config.toml
num_hidden_layers = 19
hidden_size = 192
num_attention_heads = 3
num_key_value_heads = 1
head_dim = 64
intermediate_size = 768
vocab_size = 8192
hidden_act = "relu"
norm = "rmsnorm"
norm_place = "pre"
norm_eps = 1e-05
positions = "rope"
rope_theta = 10000.0
rope_fraction = 1.0
qk_norm = false
attn_scale = 0.125
bias = "none"
tie_word_embeddings = false
parallel_block = false
init = "normal"
init_std_qkv = 0.0371
init_std_o = 0.0
init_std_up = 0.0371
init_std_down = 0.0
optimizer = "soap_variant"
learning_rate = 0.00626
beta1 = 0.95
beta2 = 0.95
weight_decay = 0.052
lr_head = 0.00997
max_grad_norm = 1.0
warmup_steps = 200
schedule = "wsd"
decay_fraction = 0.675
decay_shape = "sqrt"
final_lr_fraction = 0.0
batch_tokens = 131072
max_seq_len = 512
doc_mask = true
train_tokens = 715800000
max_steps = 5462
dataset = "wikipedia_en"
Each number is 200 + 20 x the weight over the matrix's rms, rounded and kept within 0 to 999. Layers, rows and columns count from 0.

# down: layer 4 MLP down (transposed), 768x192, rms 0.16, rows 559-594, columns 96-191
# up: layer 4 MLP up, 768x192, rms 0.166, rows 560-595, columns 96-191
down559,219,192,213,264,219,217,166,187,191,193,218,192,193,199,205,202,193,209,215,221,166,197,191,214,230,206,161,146,190,194,228,212,170,180,192,216,218,237,251,196,180,171,218,210,184,202,207,204,211,177,177,194,205,168,199,184,163,198,209,178,194,207,206,230,234,217,206,206,195,185,194,209,207,176,155,223,165,225,187,187,189,214,189,205,201,195,209,190,220,220,181,191,214,208,160,182
up560,204,211,201,226,210,195,199,202,175,180,214,221,166,180,209,150,186,203,166,163,197,197,221,170,202,218,238,188,196,205,183,177,206,195,181,221,179,172,178,186,205,191,185,185,200,197,214,167,210,209,216,199,226,196,200,206,180,198,217,215,210,214,192,165,168,179,197,192,209,190,199,193,202,205,211,233,182,175,186,191,187,214,206,190,194,181,204,203,176,196,197,214,205,183,214,192
down560,197,186,222,201,235,180,203,195,191,199,176,184,182,213,174,213,193,203,198,165,181,181,208,204,228,198,202,205,187,229,213,198,173,175,196,187,243,201,215,213,182,219,193,209,207,190,205,198,223,204,170,210,189,184,189,199,176,227,237,204,191,193,216,202,221,199,189,200,181,212,192,161,194,181,162,153,220,197,218,215,195,209,159,204,191,198,186,203,200,200,192,199,207,195,192,188
up561,204,201,163,231,206,220,238,202,177,208,183,213,183,241,190,242,216,188,149,222,171,213,211,213,204,240,199,218,199,210,215,203,219,212,204,216,169,191,200,215,188,157,186,205,193,238,240,191,202,210,212,199,201,184,245,213,190,205,206,205,189,212,198,215,219,192,213,228,181,214,194,218,213,213,215,238,189,170,180,193,219,201,186,180,217,224,208,204,158,241,196,216,212,203,194,221
down561,190,227,192,162,163,141,188,178,200,244,193,218,200,179,219,207,156,161,168,186,207,232,191,228,152,185,212,215,184,208,249,221,176,222,212,160,200,186,192,170,192,210,198,219,179,238,203,191,203,175,206,233,195,206,197,185,252,232,212,208,195,218,163,188,198,180,202,187,208,218,259,171,190,184,198,169,173,213,217,220,182,195,187,200,210,167,195,210,193,203,167,192,191,196,193,208
up562,213,173,209,203,213,206,197,200,234,174,211,170,189,182,202,228,198,183,187,219,227,185,204,238,243,227,208,194,177,207,208,182,225,187,229,178,196,190,166,241,212,185,196,197,177,234,188,215,214,222,204,219,175,219,199,233,189,180,195,221,177,215,178,194,169,179,190,237,202,177,189,149,204,192,165,194,210,218,228,203,197,201,195,214,207,227,213,188,195,225,237,194,216,213,169,208
down562,196,184,204,240,216,179,198,224,202,199,160,225,215,208,216,197,208,192,206,210,188,201,190,189,204,182,172,210,207,202,200,225,186,199,190,201,191,221,189,189,208,238,221,168,227,172,190,181,183,150,218,169,188,169,215,159,201,200,208,178,215,184,202,226,190,231,172,237,208,205,205,200,197,216,182,208,186,202,200,199,198,180,200,195,223,182,221,206,210,209,205,200,203,216,185,220
up563,192,210,215,182,191,193,215,225,198,165,224,240,189,170,173,196,204,216,202,210,191,186,228,189,219,232,213,219,178,225,200,192,201,212,189,203,203,190,221,212,231,188,217,235,181,151,176,211,191,203,186,210,185,155,198,217,186,231,209,212,205,176,218,184,160,197,180,188,200,183,235,186,207,207,148,200,197,182,198,189,230,196,204,185,172,174,167,214,212,197,213,234,172,185,204,160
down563,208,202,193,191,210,197,199,202,200,204,206,247,205,205,182,159,194,219,211,191,179,216,192,183,209,192,198,192,199,182,186,203,211,182,219,214,161,199,174,177,183,221,231,225,193,194,193,189,218,221,195,204,206,177,203,170,204,201,201,211,199,234,210,221,200,215,185,188,191,163,176,213,216,172,200,180,195,220,186,197,195,227,210,185,168,204,265,205,196,206,177,238,195,210,203,200
up564,200,182,253,236,183,223,171,182,163,197,187,190,201,189,203,233,191,197,221,234,223,164,205,178,164,237,212,229,160,165,212,198,213,204,245,210,209,186,174,202,217,222,221,216,230,228,171,204,207,238,217,218,191,222,212,186,226,169,209,219,209,224,200,201,220,177,214,201,189,257,177,213,245,210,194,180,203,174,215,224,186,224,199,210,169,231,192,212,165,217,197,169,219,210,202,189
down564,179,180,201,178,201,186,168,194,213,202,212,187,193,198,200,226,208,240,175,210,233,215,182,210,205,163,184,182,194,224,199,215,212,181,220,196,204,218,211,222,212,168,210,206,192,177,203,196,187,201,178,208,211,170,209,162,185,204,166,200,193,178,187,175,192,195,184,185,206,146,203,199,224,216,188,199,185,215,181,182,184,194,202,187,198,190,220,247,188,167,187,217,179,207,201,189
up565,217,238,223,184,237,209,193,208,204,223,211,206,176,193,203,195,189,192,228,206,165,229,203,173,197,151,196,191,215,195,194,210,206,216,197,203,196,198,209,166,216,197,196,203,231,231,210,183,234,196,207,211,207,176,208,213,236,157,199,197,201,248,195,195,161,191,187,224,196,226,225,163,222,197,207,192,216,210,227,192,168,193,217,200,166,199,185,192,212,222,228,189,184,168,177,181
down565,188,191,214,230,195,180,186,183,193,179,212,171,203,189,207,193,192,201,191,202,190,173,218,209,207,192,173,184,176,227,176,216,196,188,180,199,217,195,224,206,205,211,193,214,210,193,195,202,188,190,201,229,199,175,182,202,196,226,218,199,215,218,200,240,206,191,219,166,211,183,187,240,176,180,194,195,210,208,191,215,207,189,155,186,200,223,204,189,184,188,203,215,208,210,234,225
up566,165,187,157,183,252,219,210,205,216,207,167,181,207,169,153,203,212,216,174,175,196,185,214,194,231,240,226,234,216,207,199,217,201,203,207,221,185,171,206,188,215,222,209,240,230,193,206,189,202,199,209,180,246,223,209,176,161,213,224,206,207,211,221,203,250,191,235,169,189,207,217,201,212,221,224,254,230,160,193,208,221,186,213,183,192,175,212,219,217,216,206,181,204,193,208,201
down566,230,201,249,210,207,184,207,232,218,218,208,212,170,188,199,188,209,172,234,232,204,202,227,194,188,225,196,175,187,183,189,182,214,217,228,216,247,208,192,185,195,173,244,194,194,222,220,179,167,222,195,228,191,146,223,250,201,220,199,200,172,201,212,166,187,209,233,202,212,215,184,213,192,172,222,179,204,227,185,166,208,188,200,214,192,177,176,194,192,213,166,169,229,179,204,172
up567,189,192,190,233,202,234,237,220,236,185,203,171,170,184,183,162,188,204,212,180,181,224,184,182,163,218,222,180,206,180,182,215,212,182,225,205,202,191,239,201,208,209,193,162,208,222,179,202,218,196,198,219,203,216,188,192,183,222,186,166,184,207,180,178,190,194,186,181,173,166,213,222,199,199,189,187,235,211,180,199,177,233,197,211,233,198,191,222,172,186,204,200,225,235,214,217
down567,190,172,175,196,162,225,204,208,226,174,223,231,205,152,205,191,196,255,163,170,202,202,168,215,181,199,206,188,190,184,213,240,229,169,195,222,176,180,210,183,202,232,225,216,209,176,221,184,182,184,233,173,201,244,196,205,209,214,236,182,202,194,169,198,175,193,203,222,181,183,169,238,198,236,196,214,234,237,220,186,193,189,186,223,170,187,216,203,179,203,217,175,194,190,231,159
up568,173,199,200,224,206,197,200,208,191,224,217,217,215,220,182,205,230,171,201,171,212,187,204,193,211,172,207,193,205,182,193,198,241,188,159,204,199,191,175,204,242,202,223,211,169,203,200,202,222,221,232,161,181,195,176,177,221,168,184,219,237,194,214,191,207,190,175,202,204,234,196,195,228,156,181,177,178,162,186,196,202,187,189,194,187,206,221,222,232,229,188,171,170,159,216,211
down568,213,203,203,196,254,217,193,202,217,167,168,203,202,184,225,187,200,216,204,187,165,192,194,229,222,220,215,208,200,198,167,206,192,239,222,190,178,203,200,239,229,194,199,182,176,238,240,174,206,192,223,183,188,196,177,202,195,197,192,219,196,205,207,210,214,192,190,198,228,234,234,196,233,177,208,253,195,198,204,218,226,195,209,225,194,221,230,161,242,171,188,209,198,176,204,185
up569,218,180,184,188,180,218,191,212,210,205,212,194,231,190,213,212,223,181,228,212,244,203,195,192,203,205,190,200,182,185,189,172,207,242,192,202,194,205,167,223,188,172,195,187,201,196,235,199,209,191,227,239,205,204,204,195,162,235,212,184,213,180,211,182,198,212,217,208,191,196,206,204,213,229,194,205,230,213,208,222,193,179,211,215,218,233,227,227,202,223,213,176,207,207,197,191
down569,213,209,203,229,206,182,207,195,200,184,189,170,175,181,193,227,178,216,207,198,205,188,186,210,231,209,236,189,232,215,154,215,205,220,186,216,182,193,198,179,180,217,197,181,181,198,166,189,190,212,204,189,198,206,183,202,209,176,199,213,186,173,186,217,215,204,220,197,233,200,169,193,206,202,187,209,163,177,217,186,183,205,213,178,186,195,256,206,183,205,191,189,180,176,151,197
up570,230,176,189,153,201,224,214,215,200,184,190,186,216,212,234,246,214,225,191,192,216,187,160,204,194,204,220,179,191,194,183,210,224,164,218,194,192,193,187,204,210,173,184,216,176,221,217,208,228,175,200,211,191,198,212,203,204,204,207,196,180,186,184,158,209,202,187,235,191,180,196,236,234,210,225,209,202,213,195,185,202,220,205,183,180,217,210,225,213,216,248,206,202,222,256,172
down570,198,218,205,196,201,228,201,160,179,165,198,234,199,209,205,220,188,211,194,200,208,200,176,202,211,191,206,209,187,203,188,234,198,165,191,150,199,195,228,184,202,173,159,207,213,159,167,202,201,191,222,197,174,175,175,225,209,230,193,225,172,193,228,230,198,195,218,202,187,194,174,201,204,196,167,195,201,222,196,176,193,197,191,205,193,191,203,198,205,219,197,209,236,208,178,195
up571,190,172,197,201,196,218,181,209,205,187,189,216,214,203,202,220,178,210,223,179,217,163,233,165,209,203,202,204,208,168,184,203,193,197,226,193,190,202,176,179,173,238,164,212,167,196,196,207,228,178,172,193,171,203,179,190,227,203,204,206,186,209,200,196,244,204,214,182,212,195,192,159,218,170,199,222,190,211,208,216,186,202,196,209,206,192,192,196,231,206,187,190,191,187,201,180
down571,161,183,214,197,166,203,208,198,210,213,192,214,218,187,185,211,216,216,197,195,188,196,221,211,191,158,193,226,185,220,216,203,212,196,217,215,144,214,189,236,190,210,245,188,166,232,172,204,188,231,198,204,176,199,209,185,201,202,175,210,172,188,214,206,201,215,197,156,203,195,193,190,175,226,212,185,183,220,176,163,185,213,168,229,231,221,205,195,175,199,201,188,192,192,209,233
up572,217,222,213,211,200,210,172,183,209,206,211,206,221,174,227,217,201,186,172,179,151,210,203,200,236,179,188,215,194,202,187,207,237,189,214,227,204,185,184,190,198,178,194,189,219,218,243,212,205,200,196,245,223,167,183,172,177,185,221,188,192,218,216,221,166,205,190,207,201,183,168,216,203,220,214,179,189,211,212,210,206,160,186,176,186,186,232,182,193,240,183,244,168,200,188,199
down572,217,180,210,143,185,194,234,203,200,194,203,181,173,174,164,193,196,182,194,220,186,201,167,195,199,156,219,186,225,220,217,177,228,201,202,204,205,201,218,195,179,199,196,247,229,196,194,179,211,205,217,237,196,203,198,159,220,228,211,205,203,230,196,185,224,202,178,231,227,186,182,207,204,221,242,209,182,234,189,221,206,196,194,195,213,247,214,240,194,183,197,158,221,188,223,175
up573,225,196,173,164,222,185,194,232,192,229,198,199,194,206,220,187,211,168,169,211,182,219,199,210,188,186,204,206,184,236,162,204,222,136,217,173,227,220,183,155,202,178,209,188,157,194,214,226,159,192,204,222,195,198,195,194,227,211,201,225,212,226,191,228,182,250,206,173,194,193,187,203,182,212,180,198,222,223,215,186,172,192,197,168,223,223,196,200,193,187,170,208,208,228,210,161
down573,195,157,186,204,202,177,191,184,211,204,241,193,149,211,176,177,198,183,180,240,231,152,195,160,196,182,199,217,221,180,176,205,199,168,197,214,226,167,200,206,225,188,207,153,195,214,214,165,202,191,197,228,184,185,198,175,177,187,216,183,200,196,190,180,199,191,185,172,185,205,194,175,233,181,219,211,207,200,151,205,227,200,223,207,189,183,197,187,170,203,234,197,249,151,229,214
up574,205,194,208,227,208,176,213,204,214,192,220,168,166,196,207,176,242,191,208,172,182,249,235,229,180,174,189,216,201,197,193,242,237,194,202,180,198,231,209,231,213,226,165,212,169,198,192,203,213,217,203,174,164,201,180,233,190,205,207,185,185,179,211,210,209,233,212,188,199,196,206,233,215,219,213,191,184,188,209,215,155,186,203,212,168,201,201,221,217,213,193,208,184,243,223,186
down574,191,198,200,197,188,215,218,194,214,218,195,167,179,221,201,231,201,177,226,167,218,183,195,222,203,176,194,224,195,198,184,186,204,199,217,183,231,215,222,213,193,210,193,215,203,225,163,189,211,192,212,193,200,187,194,202,196,207,190,210,232,210,216,222,207,200,192,180,173,235,213,205,177,184,207,206,204,208,189,211,166,218,167,225,212,165,208,178,172,192,197,201,187,207,228,190
up575,193,231,215,179,207,166,222,214,199,199,187,221,212,183,199,186,191,197,206,163,220,186,181,190,185,192,251,177,202,199,187,208,206,189,222,197,177,186,193,181,220,225,210,200,204,200,206,178,196,202,200,217,171,209,189,206,237,187,156,211,185,208,221,241,228,217,183,215,179,162,187,206,221,173,208,175,210,221,228,193,179,194,189,206,205,195,238,189,255,216,166,164,201,184,204,224
down575,184,209,181,175,222,214,197,186,182,219,201,228,185,208,221,157,231,215,190,208,162,226,173,193,195,202,222,192,182,204,201,207,203,216,180,208,171,233,200,199,208,151,183,188,186,207,219,168,190,172,198,201,190,150,229,181,194,229,202,185,204,206,174,205,211,212,203,193,206,194,209,211,191,213,203,196,200,169,187,181,203,213,208,202,243,199,196,207,178,219,216,216,200,252,195,203
up576,217,183,210,184,207,201,174,224,215,225,205,197,212,200,236,194,179,206,181,201,188,179,181,213,218,166,238,208,183,209,184,202,233,176,192,174,214,186,213,171,207,172,189,214,201,211,166,189,181,212,150,228,207,214,203,195,228,219,209,197,198,238,204,200,185,205,182,166,190,204,195,189,201,201,206,220,220,205,217,177,211,197,192,206,188,207,194,171,196,207,184,159,150,161,189,193
down576,199,214,168,193,168,196,142,223,208,229,216,155,219,210,157,185,199,215,176,162,180,212,225,160,230,173,184,205,239,236,225,200,180,167,204,196,199,215,229,205,187,167,189,221,184,217,182,190,185,143,254,196,214,202,153,198,222,212,217,253,191,201,221,204,170,224,176,189,202,193,183,199,205,207,228,210,173,178,162,184,242,169,217,194,201,132,218,172,195,156,202,157,183,234,222,190
up577,184,185,210,203,171,192,214,216,178,180,218,239,190,212,216,190,195,215,185,169,187,203,155,212,167,193,213,180,215,228,186,227,180,217,202,188,192,197,195,187,210,198,221,223,159,202,194,183,231,185,251,184,208,145,185,229,221,204,199,159,182,187,200,192,197,205,218,242,204,204,178,201,193,209,185,189,245,202,219,215,197,192,182,185,225,214,210,179,195,202,208,195,173,219,207,217
down577,202,179,211,226,210,211,200,197,215,175,203,193,179,206,202,237,200,216,244,191,228,188,186,196,229,177,197,201,190,207,219,221,191,213,175,187,188,209,201,229,209,228,171,245,175,236,165,201,194,217,167,178,162,218,246,171,185,214,202,175,223,209,224,186,214,184,200,222,195,183,220,188,229,231,183,201,207,198,177,182,192,160,193,216,196,235,210,230,151,187,199,204,199,188,165,192
up578,213,192,201,198,231,225,194,161,212,209,183,218,202,182,193,241,213,176,236,203,234,162,212,216,225,178,217,231,155,215,171,170,174,185,165,196,210,245,210,192,205,225,243,256,184,210,167,208,238,193,225,191,201,190,240,200,175,235,213,223,165,200,196,195,195,181,183,219,200,196,182,239,171,179,215,192,240,172,218,190,205,190,183,205,187,179,197,202,202,188,221,214,184,186,231,207
down578,210,204,202,196,160,204,172,228,179,222,217,194,193,209,200,206,183,230,199,235,202,250,191,201,193,218,194,183,223,200,220,234,244,176,233,208,162,157,181,202,218,195,155,181,224,195,199,189,193,185,182,223,193,195,180,219,224,195,188,215,232,182,203,211,207,238,211,199,204,201,221,172,205,224,206,185,191,195,203,186,202,179,212,186,195,211,199,211,208,192,198,197,202,195,191,182
up579,190,177,201,197,166,204,192,202,172,220,191,192,177,182,206,170,195,195,200,193,206,187,228,201,212,193,174,197,207,226,197,207,221,211,178,206,212,185,239,194,220,185,189,189,191,183,183,222,205,237,203,204,198,179,183,211,189,192,177,164,178,196,183,173,219,221,191,193,184,210,214,217,191,198,238,179,203,197,239,209,206,197,163,197,193,181,203,188,206,176,162,250,189,193,198,195
down579,198,232,233,178,227,185,198,198,224,194,188,209,206,219,220,202,207,186,181,234,189,203,207,206,220,218,206,202,182,189,182,245,206,202,180,219,216,158,225,209,200,185,208,204,195,163,184,214,178,191,209,222,225,203,221,210,198,175,187,197,233,196,190,181,210,171,193,201,193,182,207,213,184,217,160,205,156,188,190,181,207,196,196,187,194,178,214,223,213,231,199,233,176,232,182,166
up580,211,193,201,161,182,203,205,221,196,218,165,171,205,206,159,232,228,217,192,189,218,185,223,182,221,176,223,212,207,209,225,197,216,183,204,177,182,206,197,181,217,239,159,229,194,205,145,214,188,176,192,191,203,209,230,243,201,193,219,183,198,164,169,222,207,240,188,232,188,228,208,168,180,167,218,177,188,217,201,189,169,191,218,183,172,200,174,185,184,195,189,186,226,161,187,209
down580,197,218,165,208,197,204,182,201,195,190,237,205,192,238,195,219,174,215,175,194,206,194,235,201,212,212,230,198,208,199,215,224,203,198,208,259,233,216,213,178,185,182,196,198,196,186,175,208,226,243,166,198,196,198,211,177,198,212,192,203,181,197,194,188,173,190,174,171,229,162,181,237,188,199,212,219,157,205,208,181,225,201,194,186,211,183,208,187,187,180,212,183,180,203,184,163
up581,190,221,180,213,181,189,205,218,193,195,152,200,214,210,199,207,192,192,167,191,191,185,199,224,244,190,175,195,169,203,212,168,186,190,193,192,168,178,171,133,181,204,209,180,188,221,196,221,210,219,149,181,167,219,197,223,200,222,195,209,201,185,180,238,216,190,179,209,242,167,223,185,168,205,229,207,235,239,221,206,220,201,237,196,201,205,207,233,218,226,177,214,205,205,225,170
down581,208,223,196,217,218,212,213,231,207,200,184,207,224,210,200,208,232,213,203,190,183,207,238,218,202,226,202,192,193,206,203,221,201,223,189,169,156,199,214,215,247,209,197,181,206,210,239,178,200,222,206,191,190,194,215,160,166,230,175,171,224,211,185,227,189,233,229,189,194,148,207,224,211,208,230,233,222,224,176,200,204,194,212,163,197,220,197,209,191,239,216,183,216,221,242,185
up582,225,238,215,161,247,201,210,209,220,212,173,191,182,197,220,223,209,231,167,199,227,206,181,182,200,236,219,190,178,170,233,234,189,160,226,218,174,208,227,177,192,197,213,192,195,217,197,196,173,206,189,202,212,180,195,225,186,213,167,203,185,186,208,204,186,168,228,201,215,178,198,225,197,195,211,214,197,203,197,166,197,171,203,187,206,213,214,228,190,190,206,192,213,172,204,227
down582,166,208,219,186,191,200,204,216,179,225,208,214,195,203,218,192,194,186,191,203,211,197,212,197,206,189,169,185,208,224,206,193,161,211,157,189,187,198,245,190,191,223,215,185,205,184,217,168,206,196,207,206,222,219,174,195,224,165,198,206,205,189,189,223,207,206,173,210,186,196,185,187,208,189,202,197,201,193,215,200,210,156,182,252,185,180,190,193,201,220,168,171,187,204,235,225
up583,234,184,174,165,186,203,184,190,187,219,191,199,203,242,198,207,230,197,200,231,203,184,211,226,182,216,195,184,191,203,210,207,166,196,162,229,237,170,220,234,177,225,217,213,198,197,198,179,192,208,224,202,217,192,200,235,185,182,235,195,218,180,224,206,211,207,207,196,193,200,183,240,215,184,249,200,199,187,199,221,205,214,232,174,208,211,204,213,225,214,235,191,218,207,211,222
down583,217,192,211,209,196,187,199,174,201,182,187,198,230,200,184,229,187,187,202,196,187,215,207,188,212,175,215,195,181,205,185,181,215,219,213,180,183,201,223,206,206,201,203,180,163,177,209,214,223,206,199,213,214,226,203,174,164,232,216,191,207,215,197,174,195,193,179,217,210,207,179,205,221,229,207,226,244,198,168,202,201,200,161,223,224,221,161,229,155,175,209,220,183,197,204,178
up584,193,205,183,184,192,197,206,167,221,191,192,219,210,196,229,206,207,206,195,173,218,193,170,237,223,205,203,202,229,221,197,213,209,168,215,241,176,168,170,158,166,202,195,204,168,186,188,211,241,222,230,218,180,179,198,215,233,249,169,190,177,193,189,182,234,199,223,187,194,233,181,172,202,181,181,166,189,214,220,221,205,201,184,194,216,178,172,208,206,187,192,201,174,143,219,211
down584,195,217,160,169,195,160,190,178,197,203,195,213,206,217,214,225,179,210,178,215,186,173,235,201,184,217,208,193,231,217,200,194,213,217,211,190,256,198,200,206,188,221,197,200,195,189,199,196,187,204,199,197,192,199,222,192,229,193,193,241,173,173,162,203,165,205,231,222,220,246,212,186,191,225,224,188,204,215,205,220,186,203,206,213,195,230,210,175,216,203,208,199,194,217,186,213
up585,209,186,217,210,193,170,206,194,196,205,199,193,250,189,206,201,175,205,209,193,199,191,192,209,229,196,188,194,193,205,164,189,214,199,195,190,198,168,201,221,195,189,183,227,212,226,238,169,194,200,161,180,222,181,196,195,222,185,184,189,221,185,205,187,202,185,217,186,173,223,188,214,210,250,239,223,238,213,211,196,163,200,188,228,174,161,171,202,193,194,193,183,217,187,264,177
down585,197,191,185,190,211,246,197,203,216,242,220,174,224,243,185,178,203,194,219,202,158,242,190,193,206,177,192,176,196,199,200,225,187,218,200,188,196,192,243,188,165,188,203,224,210,226,208,202,188,183,198,202,208,173,213,199,185,211,191,216,212,203,185,190,185,153,220,216,179,223,202,194,249,184,189,220,177,237,197,181,196,231,220,190,220,163,186,207,183,180,218,201,178,206,229,182
up586,198,245,216,167,187,208,199,217,259,179,211,207,165,163,193,213,198,211,181,204,204,233,167,258,182,237,203,200,208,228,215,207,193,223,198,229,165,231,203,184,180,220,198,214,195,173,196,202,164,195,203,178,191,197,217,204,201,195,187,193,227,212,204,192,183,184,214,240,182,197,208,196,188,179,186,219,210,151,232,191,188,183,175,211,217,207,188,171,176,180,197,171,234,185,177,173
down586,214,193,189,202,214,200,190,183,164,192,176,211,197,191,236,188,213,162,180,208,200,194,202,188,185,222,176,216,200,233,184,218,194,207,165,191,179,197,223,210,215,185,209,198,187,167,212,179,204,217,204,195,194,198,210,195,199,203,197,180,152,178,195,176,182,234,171,212,191,185,197,203,203,228,190,187,177,227,206,192,197,223,173,157,246,194,213,195,202,192,193,214,191,188,233,205
up587,168,181,163,198,189,174,191,196,188,191,196,226,213,212,190,192,193,204,187,208,217,193,137,235,166,196,158,204,186,163,190,187,239,181,207,197,216,242,168,195,181,178,193,223,171,189,196,187,193,191,219,218,202,217,212,198,217,190,214,189,188,192,230,220,201,192,200,226,197,200,199,237,199,197,187,184,242,252,214,184,231,176,194,197,178,190,207,199,248,218,200,223,190,178,215,203
down587,175,203,209,174,234,203,191,207,186,197,193,162,192,183,237,188,222,189,191,221,204,195,198,218,172,211,199,213,200,196,202,205,214,175,207,176,187,195,192,223,196,208,215,224,175,203,192,170,180,183,219,192,225,204,229,206,205,199,208,193,173,200,201,184,208,210,195,206,160,217,206,192,198,224,169,214,206,209,196,201,201,224,196,197,189,201,193,212,239,213,204,204,194,158,185,206
up588,196,194,208,185,179,171,197,219,220,185,186,219,215,174,191,226,191,168,170,183,214,219,209,199,209,199,207,183,203,178,251,189,200,220,205,165,212,182,235,186,197,220,178,197,220,226,244,204,223,204,196,203,203,167,241,183,211,182,207,216,193,193,214,159,174,202,195,200,196,243,204,216,177,200,209,192,193,215,190,190,184,233,194,220,221,181,177,203,195,221,171,186,192,165,190,195
down588,187,194,168,215,207,187,212,192,186,206,230,163,211,225,173,200,192,232,189,203,174,181,200,193,158,197,222,244,182,228,195,194,190,191,208,235,203,207,197,207,218,214,217,212,180,167,172,237,192,216,195,219,181,213,151,202,191,201,220,234,174,204,218,231,212,200,225,173,192,167,197,178,168,200,185,221,207,192,165,209,228,208,187,201,189,232,229,213,189,163,233,194,179,220,188,231
up589,207,231,182,201,201,246,170,204,218,149,179,200,201,211,227,200,198,185,181,172,183,192,187,236,227,209,181,191,195,195,205,177,226,205,229,212,216,209,190,153,197,226,203,179,237,205,231,218,204,149,197,218,208,221,241,197,165,223,205,220,220,172,228,212,189,190,202,169,225,202,208,192,188,211,199,243,199,236,228,199,194,185,196,199,219,231,211,191,217,172,182,184,188,174,226,180
down589,145,200,216,185,210,201,208,223,187,182,184,199,218,201,176,208,201,196,232,226,204,210,188,224,153,249,212,234,171,162,204,195,202,198,187,198,168,201,225,200,213,174,176,215,211,230,209,230,190,201,206,200,242,215,182,208,191,209,200,176,158,183,240,191,177,174,169,193,239,196,161,199,191,196,160,174,181,202,210,195,221,186,186,195,190,154,199,221,217,191,188,195,194,229,191,177
up590,204,215,235,171,211,157,225,209,236,211,201,215,162,200,205,206,214,199,224,177,195,194,195,172,232,187,198,174,199,189,208,204,183,186,182,194,233,184,188,170,218,192,198,222,196,189,182,206,182,191,168,179,212,188,198,217,179,175,208,201,168,205,187,182,219,177,217,192,207,184,204,244,197,201,188,192,189,227,176,182,206,168,191,179,184,162,209,175,180,193,181,196,175,212,169,177
down590,197,207,196,207,238,203,149,201,194,185,211,175,221,184,197,181,236,190,205,193,189,209,225,195,182,185,226,189,212,213,200,212,171,186,178,168,183,198,200,180,161,218,213,172,192,195,220,211,191,197,214,188,174,226,227,209,218,250,186,208,230,162,199,156,175,225,179,186,158,211,205,199,227,212,195,206,159,192,204,195,168,198,188,198,185,228,255,187,189,189,223,195,173,199,168,219
up591,236,235,212,184,175,207,195,183,197,201,167,200,222,226,200,188,230,221,205,187,224,212,192,184,200,192,212,210,180,196,212,199,173,198,226,186,207,216,219,202,225,217,190,144,163,217,187,189,197,212,209,216,204,200,198,190,207,177,203,169,212,164,206,173,201,217,178,214,192,244,225,223,200,194,194,189,200,195,190,194,179,215,235,158,214,202,208,193,208,221,197,196,184,210,185,200
down591,193,210,231,159,169,206,198,190,228,208,207,210,177,163,217,204,178,202,221,226,182,202,175,201,206,194,243,173,203,207,185,185,215,224,216,182,195,188,182,201,185,202,244,181,212,218,217,194,184,209,214,209,219,243,206,215,195,222,190,207,197,206,204,199,209,212,197,213,200,215,237,197,179,208,204,215,240,193,191,216,207,170,175,197,230,169,204,211,174,194,197,228,231,174,183,200
up592,206,190,202,172,219,190,189,221,228,201,221,186,214,187,212,206,200,215,175,192,195,178,177,153,226,213,206,167,233,182,203,177,211,201,185,217,224,204,246,212,192,208,188,177,208,187,197,210,209,175,173,185,198,197,236,241,172,203,195,209,165,204,219,189,179,189,221,188,206,177,218,245,213,221,191,226,187,225,204,167,183,210,151,219,229,189,153,208,196,214,224,221,186,210,215,181
down592,192,171,233,187,156,239,207,182,218,204,168,211,197,199,222,197,199,188,221,176,197,191,184,215,214,179,191,160,181,267,200,193,190,256,196,193,185,217,225,185,188,195,188,204,198,176,195,165,191,200,246,161,206,186,230,180,199,203,209,170,180,196,223,212,185,211,205,211,175,200,210,189,192,165,172,183,202,189,205,221,219,217,186,209,138,196,223,200,186,211,188,196,221,228,203,243
up593,196,216,219,234,171,226,192,164,223,184,204,193,186,204,225,172,179,192,186,179,202,222,207,199,232,174,181,171,194,183,189,207,252,188,189,177,199,206,185,147,218,184,187,181,226,229,203,199,188,203,196,221,245,178,179,168,204,185,207,203,202,167,241,206,206,210,231,208,249,187,181,186,234,185,202,215,211,169,221,187,153,215,184,206,181,197,171,173,233,221,196,214,181,205,207,215
down593,151,177,200,194,242,194,200,214,195,194,179,204,225,204,204,202,204,201,214,221,208,230,188,217,229,203,211,192,210,222,207,202,206,169,204,191,221,166,199,220,184,216,171,227,221,205,185,158,191,205,214,187,196,197,145,158,216,149,181,205,159,164,187,207,199,205,220,226,183,193,216,187,203,202,177,204,221,209,198,185,192,210,204,237,191,226,187,244,160,207,214,166,204,202,188,211
up594,203,200,184,189,216,208,218,221,204,190,212,181,219,216,237,198,169,235,189,176,210,215,199,209,232,200,204,206,202,213,175,196,193,187,195,193,178,187,161,224,202,224,163,185,207,216,189,216,179,179,204,196,190,179,231,213,182,204,226,181,184,172,211,198,203,192,200,200,215,236,180,211,201,176,202,182,168,215,227,194,192,197,227,192,211,225,234,204,223,178,176,198,223,177,162,201
down594,161,203,216,200,212,217,175,229,238,202,203,167,223,216,213,211,190,217,182,204,198,196,211,234,202,185,185,181,200,191,183,199,194,196,204,232,186,236,192,177,163,215,211,192,193,190,155,193,204,191,226,173,170,213,185,185,209,233,219,218,195,164,222,171,213,208,181,193,210,197,247,192,209,218,212,184,200,198,165,251,214,191,241,190,220,194,178,141,223,221,176,183,188,186,197,222
up595,225,192,235,163,218,198,169,229,184,224,182,199,164,201,173,206,217,165,205,208,215,170,208,201,226,217,196,206,167,188,213,189,194,200,230,185,204,230,203,219,202,167,209,200,215,199,207,163,213,241,200,204,163,192,178,260,194,209,173,198,211,193,166,191,194,203,205,200,208,197,242,216,171,189,213,195,212,213,223,222,231,162,227,194,199,204,242,214,205,147,216,204,186,204,219,197